config = dict(
    d_mlp=640,
    norm='layernorm',
    positions='rope',
    rope_base=10000.0,
    rope_fraction=1.0,
    attn_scale=0.125,
    bias='none',
    tie_embeddings=False,
    init_std_o=0.0,
    init_std_up=0.0456,
    warmup_steps=552,
    doc_mask=True,
    dataset='wikipedia_en',
)
Each number is 128 + 24 x the weight over its row's rms, rounded and kept within 0 to 255. Layers, rows and columns count from 0. Numbers have three digits each. The size before them is the row's rms in percent of the matrix's.

# down: layer 10 MLP down (transposed), 640x160, rms 0.0894, rows 608-639, columns 80-159
# gate: layer 10 MLP gate, 640x160, rms 0.1, rows 609-639, columns 80-159
# up: layer 10 MLP up, 640x160, rms 0.0961, rows 609-639, columns 80-159
down608 105:138161150075124095131149145128124110127141145113129105125110168101133123134137131123111141130103121091108119128109132138113125133098094085111111126129125124134106139124132100167142150136120133143088092111164211176091119119149111145161132149
gate609 102:164178114143153109125162140158126104128079159152152127124146157126173120147135188157112110120093119143107127165125129094119104124132124110135135145097122141119133125125094130122093109127122125114122102173148160129158137115173122113125173119
up609 101:106103164147170143130128070131144117130117140152160115138118122093106078117117125102096144167162131117186115130139117188125159099141103150123068171114123142121130133104146098151180103123077147136151137096107114141133142115145135115125113167
down609 100:083116160126149138171116148126160136112129101129098131131103109107135109127100108110125147171153089146100091167150121120131091151114141140113125141116099122127120078088145120140142102117097120146128129118098102147119163140121150123132116165
gate610 103:152134116139088136132096133152172126108145144156156068055120105086097120144134137121120138152097144103161127092146115123132160181161145108129148145140096120141137113130095138134092110135143115095100097119097163153133112157120106128124117131
up610 102:121152145113091144097167132170133153130116086130130117118117130125116141105106161122105147130099159110151173127131149097166135186205128067131116136120113156161118162142124150122131125112127114117093104132145109093130082127169106092129129155
down610 104:135148119139130147144123150117158113133103070145146113067139155130152149094153127122161159154165165120126101135104090105117100159138101105130102109128104109148149102143134117136072168098139161125085090140145117152130120120120120162098160137
gate611 103:135128167128127119095074169115099117178138133093127086134131129135136109121152094153125101100105127145118096172110150112113128091125100119117120138169178159132114096112149107070121115145091114115128110157101149106138120124153130142158164159
up611 105:143114121123115118178153138123158106128108123074162163109165140141124135137123158139122106139139127109155148129117138121130127106120087139128098115115159179119123102165112088102107103179128148109138109126120155155104144154142135091139112142
down611 106:091120142112144110110129142114096161117124130140136099147168118130179142115153163154127100115087107130128134128067142183116124103143140143131121188111105100174157129102130098114163143137087118115165095149072106188114149128118105131119123144
gate612 093:101122133117080105120143125150091157124117150080144147101095120157098153141151097136129104127167131149141171121081124094096121092130117118149123135072158115101157124100146146087155136154183150102132136133118117143137083118135132106093114122
up612 097:163120096191135110141099153084151134148113145135120112122157124099126100099135129122152123108141156154114081159134142153156125148154115151078115148139120130158119167159128114147130102126131156163142126144129110104138165103106151098125141160
down612 097:133116136196141110138105118083085173126148089153151100162111127131170155139143145149108127112135130126143159109125115114120118132140110141117135150117138166132103118092141119117155155157127103093102134084105184138113104144110113096116115105
gate613 103:118139135098105134137113127158127151134117149115069126107138145154141107136157145111117122131104083128098108122088162135118087122120081151114110138098090156137115137131172095130114152127117173136106169164136141121110142171132142110147112150
up613 103:146126109117173110142105114109132151151169087163127123095149143162154143137117077180131137110194158151175122141117121160153122086151172119129130142151134103131114115090087117146172160098111113102120134109149126147117091088142134130130144126
down613 101:137123135137081123117142138143136147119090112116147102156141071107127098157144126122136127154138180170119103127143140149090132172136084153137130118138131122139129153181145098126116099102164120129130093108088148097123120119089136088140128134
gate614 092:125119186129106124147137143111080139136129132119095159105092106093111127150179102137159157162156144115140109144135125137115151139119110134177144099130152123097132107162100150113153084118110119112183132094134141143114131135157134109129127160
up614 097:092097121146127146135164159093107113126117172129129117141137125124097102111124078135093139193109130086141156128144156127145162129121108104183127132139123115109154131161126120132112123090120095163113130091169103130161179094169113103145104169
down614 096:097154125150113138130108131123142106104081109135103157126132118139140082147151137062140138134100116112114140146110090136141127146124137110170105124118134128104146145111144169121152166135165138127120131109207114158157111161110135139127077173
gate615 100:132173157105110121087115120117140158129122098122128113128094139119114117109123154130145123135122131154178096112088149121122159098119120110182167136139164132094136097143106135138095171102144131128132102140119151170147120131118175167148140129
up615 103:128168084125150155127096111133134116129187188143118175148136153094134152177113090072139134123093127098124152133115117142155129071157154088141173101127145118124107135118148126101152108098173131164122133090147128115128105140109129125134164114
down615 102:123156176118172119199164093121112118092116097150141143110107076151154150156132123108164122149168131139159117156070093144141141125126121108153147178143109111131131123129085123135091116123111129114140131093097135152127128108136126174151138083
gate616 093:114111113085141127141117126082137110107107143143120115152110111126146117106108155117176112116094148117110069147121154177122132147122145082167133123138100180128121095145079170141145175124131145188097142128091128138126132115066151147144104108
up616 099:144120076110096146097134076120189167136131112140108156138109114111142146110106129144130152135156144154101133134107155111167141109146101098124137147120112073109150187151105090146124129093149142153122150113125147140118093151131128142113110181
down616 099:159135142056118135126157133137123149093072132128147145071118141134134208110136139120150114150132130121122162107134157124101109102109148126109105125119115127144172120113151143138134127154107127076115171117168130109124134111131162074118113089
gate617 099:104124115120108122134149188129103107142111098153169128079112122155158124128139131131110133106088126131116127147133125180121102124129157133136097114120128121128149151121135090142103128120120150121135106109154169115165132124139122127147097091
up617 103:120124127120128146169130165114109123170131123126128159130106135131135116122111142088145130138106159127117127087126123135120084117163090131153130160180089130142097146134162140169120146138087163123094093156123102134126153103140112134084129106
down617 103:125120095123108121135139064142119122114125093110095125122113148100107103160146173125135100114131149142156154122153115128112107113076103118119154138188132108149111108139140144153122144144141149112157154120221143118128146151113115177137137155
gate618 100:103173125145117095111123104168123117129109107107132130128147166120108110151141100111134125107159132081147116101107097104135184118140140119113183154123161124158136139167137088137101133148123172091125112141117103085153158113099111077142089115
up618 105:106140148128125099099090122130147152078090115149139131085127150134160114161135138177146150107138136144115082143137116122130151133142109098162103141134137118147077158133115130162128105117152186144108144131157143162090104116136132135101132113
down618 106:123119140136107176092156154122121093151128134120148123129154160116137157141074116080132146131106125101135144132090132140156180092124126128132144133092136097139146103136152107139097114113147122117134104126077155128138114117126126098153145125
gate619 098:094136146147126128167132131122142142125162158124195148150164098147160134160107113072152123133116110092199138154150124124138110124174124106120135166122117127126118138132088134123087132089108133165097113128140134126129120168098122096129085193
up619 101:113147097111149106184167116099095081116146142173135155135160121155136137134108155136142107124164083113111127164158124105148138134114118110111151169130118139096110125111136089131098122124109127148097172116107112111156137114130096104129135161
down619 103:099135180182152105126114136154136179101111111152170142117105103155135121145116113116108134114131149147142101122128132122106137114183155124095098133142176158126131131149118098131125133140128133065148142105151129110130125155128061085154075105
gate620 092:123122092142104112154136125098186129132166136095098159076087117153119135100114123146093117138163106125157132130108151113118120150136131112141121097098157111122124106108128095115127138122120142111152135107141124102123152122109122109136181154
up620 087:124122137136113110103170129093134106123159090111121137066126105115098140141106136154128109142152107111094113180118174128118098140171130144152129109137157133114125084076129112116128140141154107143121127114123107079095175128097113111124144130
down620 096:104170122134105120113154101127113104136138112160109109122125084090090141153105138139135153123134126117133099138170100123119086120175142163118107151130146114134156113091188165138106144138102133077143130150219130132134155139065126101141141114
gate621 098:123132158122123142144105123142084133115114138136112114095167125129185132151180142100116117125097133103117095130139127150138148123094091133089106109149120109105157159109159123138142104095122159078115092131147189141118121134091095125128131112
up621 104:157106176149058129106107158111146104096141118100132132132122159100121086127155147119124100173165117115141148099153112132087126140114104132142083154143112104110142128127103121145168145145147137165157097125151119119124135119113135117116183146
down621 103:127158182140120141129126167158104141116120128116138158138113157122149148121121123138129125131116170097117126119131093122066138112105072155174124175111117141144149124115160110102110090146108132134150173177084092112117136165087102062129151135
gate622 093:136105103135091135117114116138139122173169111130127119175131091102168089111109137151139121140130103093102142145115147136143122170110110121140165133152127163117116111138136136165097145138111106102121122147139170130156101130147155161102133128
up622 099:163127114163100149129125105142085126122132117158148139062120102119154137133117080158161090128133123168144145142140171141123145107117110152116128137084128166160104115112081148152124118108145093138160130130107127103128100115099167145107128149
down622 098:134154109115117141141140160109160169093140113124121149148148143143147104167113151118135122105120099110138105143133101119158130142104084090130119121105110150125133152127136160120107130080145141165138137161088080132149106120105101134133126123
gate623 093:142157137135149104113130167138108122112158155128094137109155189127149139086128146125131095154117136084124127083090108156123114115141117143153150110128130118069148106105195120146113119132147137122141131100118136142137107097114139123179180090
up623 094:113119127125123129145114128100108132170141117146149169107140176129143145111094115108114103122100119103097058116109137137129134135140128142147123159166094129140147130083099133100147140114104128152129160105117084116134115134173184134121150125
down623 093:092101121123144104078131141141145106105102118104136153137159123121129103165112121115136127158094126135170125106099117124140138086115158105131115108107153153119106149145159157115177118179158150111118138146177171105111124143088123147121091104
gate624 097:153182150109147145125132140135122146105112131151131109176162118126128089166153116113154134149144154124125154134103130134166071139096092089108153103123121105120075126132146113166129103115138088145133147125122119179132171150147106128125167097
up624 100:130103177108097098136095117172166119118114145127147147154142120115102171143107104118101156119134141085135094142126164126104185170132129116112135149073151149174137143136120091192112145137115144122131139168132150145112125117115128170097135115
down624 101:152141129177135121085099072146164098131112117158117095120159169161128128118112120128153108146124077136135137094134123132135127113153151076150100137123125126103137118136144123112090102102104155132140138109157165115142102093134135126159096130
gate625 099:108148106139119115127137141123145100133130142120139102143142189125134142093139084164148150111149093126114135128126161136097118133160155174137142170159157160088133118130140134125114119111112085119137139091124147129159121109107136113121167147
up625 101:122121151082141104142130128133131132110113165110130144154131134163151126129122155104117105101124138121122160133114146142101096120126103130149146161150142138112151114137110120096132117113166061150115114111109141138137092136112131120089159169
down625 102:153163149121128142127157110137108117106142155137119085123105120135076116185120125099086148116143162134080109104143152096146160079167129108160137141146146138132156101145137080102158092123107118115106116117068102139132107135184150126092144147
gate626 098:110113135124150136115112113153129130119166125173146130103154121141066082095084128111161163134122104115164114108149126148100172144081136110163133138129141152154101187140112102131134168117127165161132103173114145118123162103114112151090125128
up626 103:106121081122158141091152133182122158117082142141089096127140153144140105168087072104125145088155145122129088172182172134123132157121133157153108155156090156113162143099140143127135104081076145118113091132135107105139098134103116105149158158
down626 103:146109154093109087119167140092105126160141167118099084129118119102163148122180149130143091112137104116114137110133169115158145120144140157116102171142114137182117129156136082162107078114167106116101174091172151137129112121142130130149124130
gate627 103:128130146088159099133152128087151157153083119147123133122151172116139130124135108126142135058128140104131160103130142174107148140133159104036117147116120094094151103150081117118131130140126159129157124132134144120114134128111125144094184104
up627 100:172117150113099104120164129129112120098127103141149097153111126112125144088178118117177143097151143139102123113154125126152135131150132136148113151154119100157168141109115109137109100087169088135143132063126178159141161145141128120134088092
down627 106:111130098150116170135107114174129140194166122105113141119136124110113111161079147119143183144152101132146137107135142117136163141138076120132109119120147160102121140106107131141148120134126134106083138124090131172110144127131133110110091138
gate628 109:128131147149102111134132107063171127118110098153156112105125150087126127161132101100130166157183115135153160123150090121149101112110132102168153133149139136141131157092130112112095128120167171170140149111073152135147112111152126142137161133
up628 104:162137134127130126133101169095129129103147101113101112106118134102112101163146138078130113118136177123111164135101102127123103111111148088158139119088138119078109109146136134153125142116160130174149106101137134089085076106106110119124110137
down628 103:160090090166155124180135114111138130104184127104145107141155095140139115111096110092123125119116129158127135171174156092149140130142156091084141141150132119115145127120111083146167112098096139107125105093100143149165134131130153110100102128
gate629 099:121094141114096091147141139145128121136100146102135156116131124097160156110119159159145155099103136134129100118106147143132131136177121119131110150142120121144150108164147136173086120138160153116178123104073145102141079093165096091132142148
up629 098:195152142135118149090177114119132103124148158144129103168125105121080166091105120143125152141175118140129156130137123091104122113130102175144099145121102147143148085091076128135160117148124127107111090141119099133086193157125141144108146147
down629 097:087113114143131144133129133173128130137129094124139115137133162212123100144124148157125133115091131092095151115111117159122105127131176142100158118123103172096109159177110138136145128153115143125139141161059130094136134149119110078128144092
gate630 102:107128162150131147121075138112170148112148105149099147135085106097151137133123085098166124154124153150146142123106142148119110145132142158117091135155140139155115098128111107131094140106081131165153132104119145185131105103119133152133106122
up630 106:145139109108149134164181106169073147089117125128162112150162135154099114137100116127112084116095147109114130136107096109127154123115103100122099132132132118109167130156154131138108125135170124155086115152143165126148176143154099130132169145
down630 101:136121138163109133119096125117167121144126122179101116111108114118134111144121150158132140154155121058112147113110124137089110157126119133168125135113104097190128105083111102118101161115110146144185159115109113122118102140148160100107118094
gate631 100:088154144114094132123096131119119099123125163108130117149113124141161180107191119140099148130108134098130152136096152098116141164085160080095118135102123117123077108079152138114118130136170107167099117105143140130114112095156204122106115121
up631 101:161136140127113073187170138106118110103119125118099172093152132135161107109114150153131131092139104120124113155148120118143130133123088165135083174134117142125110116130109132115113103112140143141118158140107129130143098153128101102118146125
down631 100:154126157138112094144159136132174148104139133162129145151113090124085094100075168115159092139129145091129147123177114133124103113135087097124126156101141149119111158102131088168099132118139169112154183135176105086135150163163106129127126080
gate632 095:114155113140089144118140176118163127155104143167124085115120121192159098137140136118148160139122137097119134132169137068157151139135145109090118097118137077100102143111123086109114114123160127126121118107101083195150113135122139133112087146
up632 090:157126086121173134189132135111099137124128146071074148129107159117115159133162116131144102165168140134121085123102147156121110093095158089090095161171186128156164107146117121120120156147122124136165164144156114116119185127125092106135173074
down632 090:151136107076115162166065164135098128121089128154108125143113165132166145097161124115084098109142143131146121120117136164117216116081109089101120120138096150091128112134135147132122139085086099140170157157122121113108096124139099114142146144
gate633 100:110148119128144127125118132129111148131136157118131078120096140117146094158167145135132109158101152139163140046090161129139148121145152135089135150083108105148114098104149135129139137162146135107142095108112162141130145138105105124165117184
up633 099:135061125152089164139137140116123093121136126120124175180161127136095170111108140154115110066157144104113079148149160131130200125135104160151132123091148113150131150121147115133136174131143127116157126169119123109130114120114161125113149124
down633 097:121117092176072179122131145127128139160133110105112137150131136105108113123158147130119145121138174085135133107138130148146119160095167126127121090098165104142133106107139113142107125148153152147107138144065118158146145117085108168156148113
gate634 101:152116166145159159126132140113100137097166147116133123150093119133170104097159106129159137145118192131119095165152181105132110133130128099143147099141149128088116187109157082128134123085153120129099105120130099160140139111145136129125165116
up634 098:088118150109123137098168100115131124141126130136139128119159134145129096125114153117180131120088120194153125132110094123166115110158137142155113112123133140105139174171090083113149112152168137104137110150140122131153140140158144128118144145
down634 097:135102121192114123125142114184112171081131134160128143104123105099158153166136138135131126133100151115121109105119148117156111141139141165089127120141135152097147156098199138172159151128136118177099154152129128113111148083112157114151131068
gate635 103:131138126119196096110096137135111158147129168149157169128110165113108114129173135143094147096192152127142151113103167112131096092120153086137136122121094109087136143125137118123088116126106089115106096142135129117118118102112149174124128106
up635 100:127091156122154154116138100136116129167122106120124143124110134113120152109097118118154148163074138066114136134136086170179158126135117136122168110127141167133120100125098151106181169114138164114127081086146125091150104161133137119105157128
down635 099:135105119090101098122146154112162110138111150108175142125115124117180132089146137167135130149147131142141170130146104120102126118163095108110111125138107123194112127157107100176086098158105139086144175102117150105104178130121117128157139119
gate636 099:142109134119156150112125194116119117140137114150154157077110100162180134118099130166087120162154111094112164119141122099080151145159109103164134144088127109091079101136157144144117165127136121099112104143098093079145114165187122130145106110
up636 101:081124136148184144090125140088126073119101137149139140121146156160135110112117118162112067125156153138152126112149088150130139115088143109134133116120131127119156114158097104141124130118139117121160105109145077104153125153125130103101162099
down636 104:129117092100145162116150145120137136133121152146141140132150131149172120132117146140097127130112083152135127116162147090122136151137068156153128129100084087125150141123147099106139072144094108100112163114038137077113134143181161158115142111
gate637 103:121172093159153139168118143122086145091138133125122149123158088148157092163142137150134168082092128088155143170116110118123156150141139158141099122138128097123113112101130135156116143102175109124111087149134143141148150160139155103083148143
up637 105:104148106130154139113150117090145139086142146144122147155060180142151126112153095105169181138114130104119169135131116128126073140125137152125124134119118117081127138137133131112099143153142112132143118109132127103149156156121105107118141079
down637 106:155121118091136090111143106144104131079105148165127136093098122151113134142161174117085116141150184101141125147083111133131106129118110109152139094148126135118126113118143134133121133096111120175131116132096122103146107187136144130123106166
gate638 102:173140114137145084130080122157145152104121130143125156126155145156114108144174116110162128107113107106167131162120127158061143171076156146162125104144112111132173089128101131148099065116110145136135151150137148154088134138125113153136122137
up638 101:151139101133152121091160132114122120122129093114065189132127142133138153113164128150149143115182148125152100139088159149076142157126159152150128124110122164131167103136096089093156099113097130130123132144124095093125104143113127112118124127
down638 099:151102082159106131125121148135103111140183125090107092154125130116149173113158106142128142090110167132136106102140167158129082129150143129152178135115095098132147119135131126174094104128143103092130121114177093125120137138129152146090137093
gate639 108:161135113105125141124100183065148165128136123105086119120094159134124107141143139112114105139165123133143116113158109120138079109103152108142142165118121117106092153163108117129170096154135142119191140115107134121126150099156133145172128149
up639 105:153143091124099122119119129078147085160087110106140154085179165206125126146163130121132134148138124168120159121133119146114109158103163155119106129107106157105135082122127118087119183116097141113138098153110139115150137136100131092120123135
down639 106:123109118126139115114097060149125111148112166120126083123135151085095124135129097144156127166154163116143092138104090097156124122138136143145085140142087104141159086153109119143100116141129196147134144113119125136142127090143124174153140147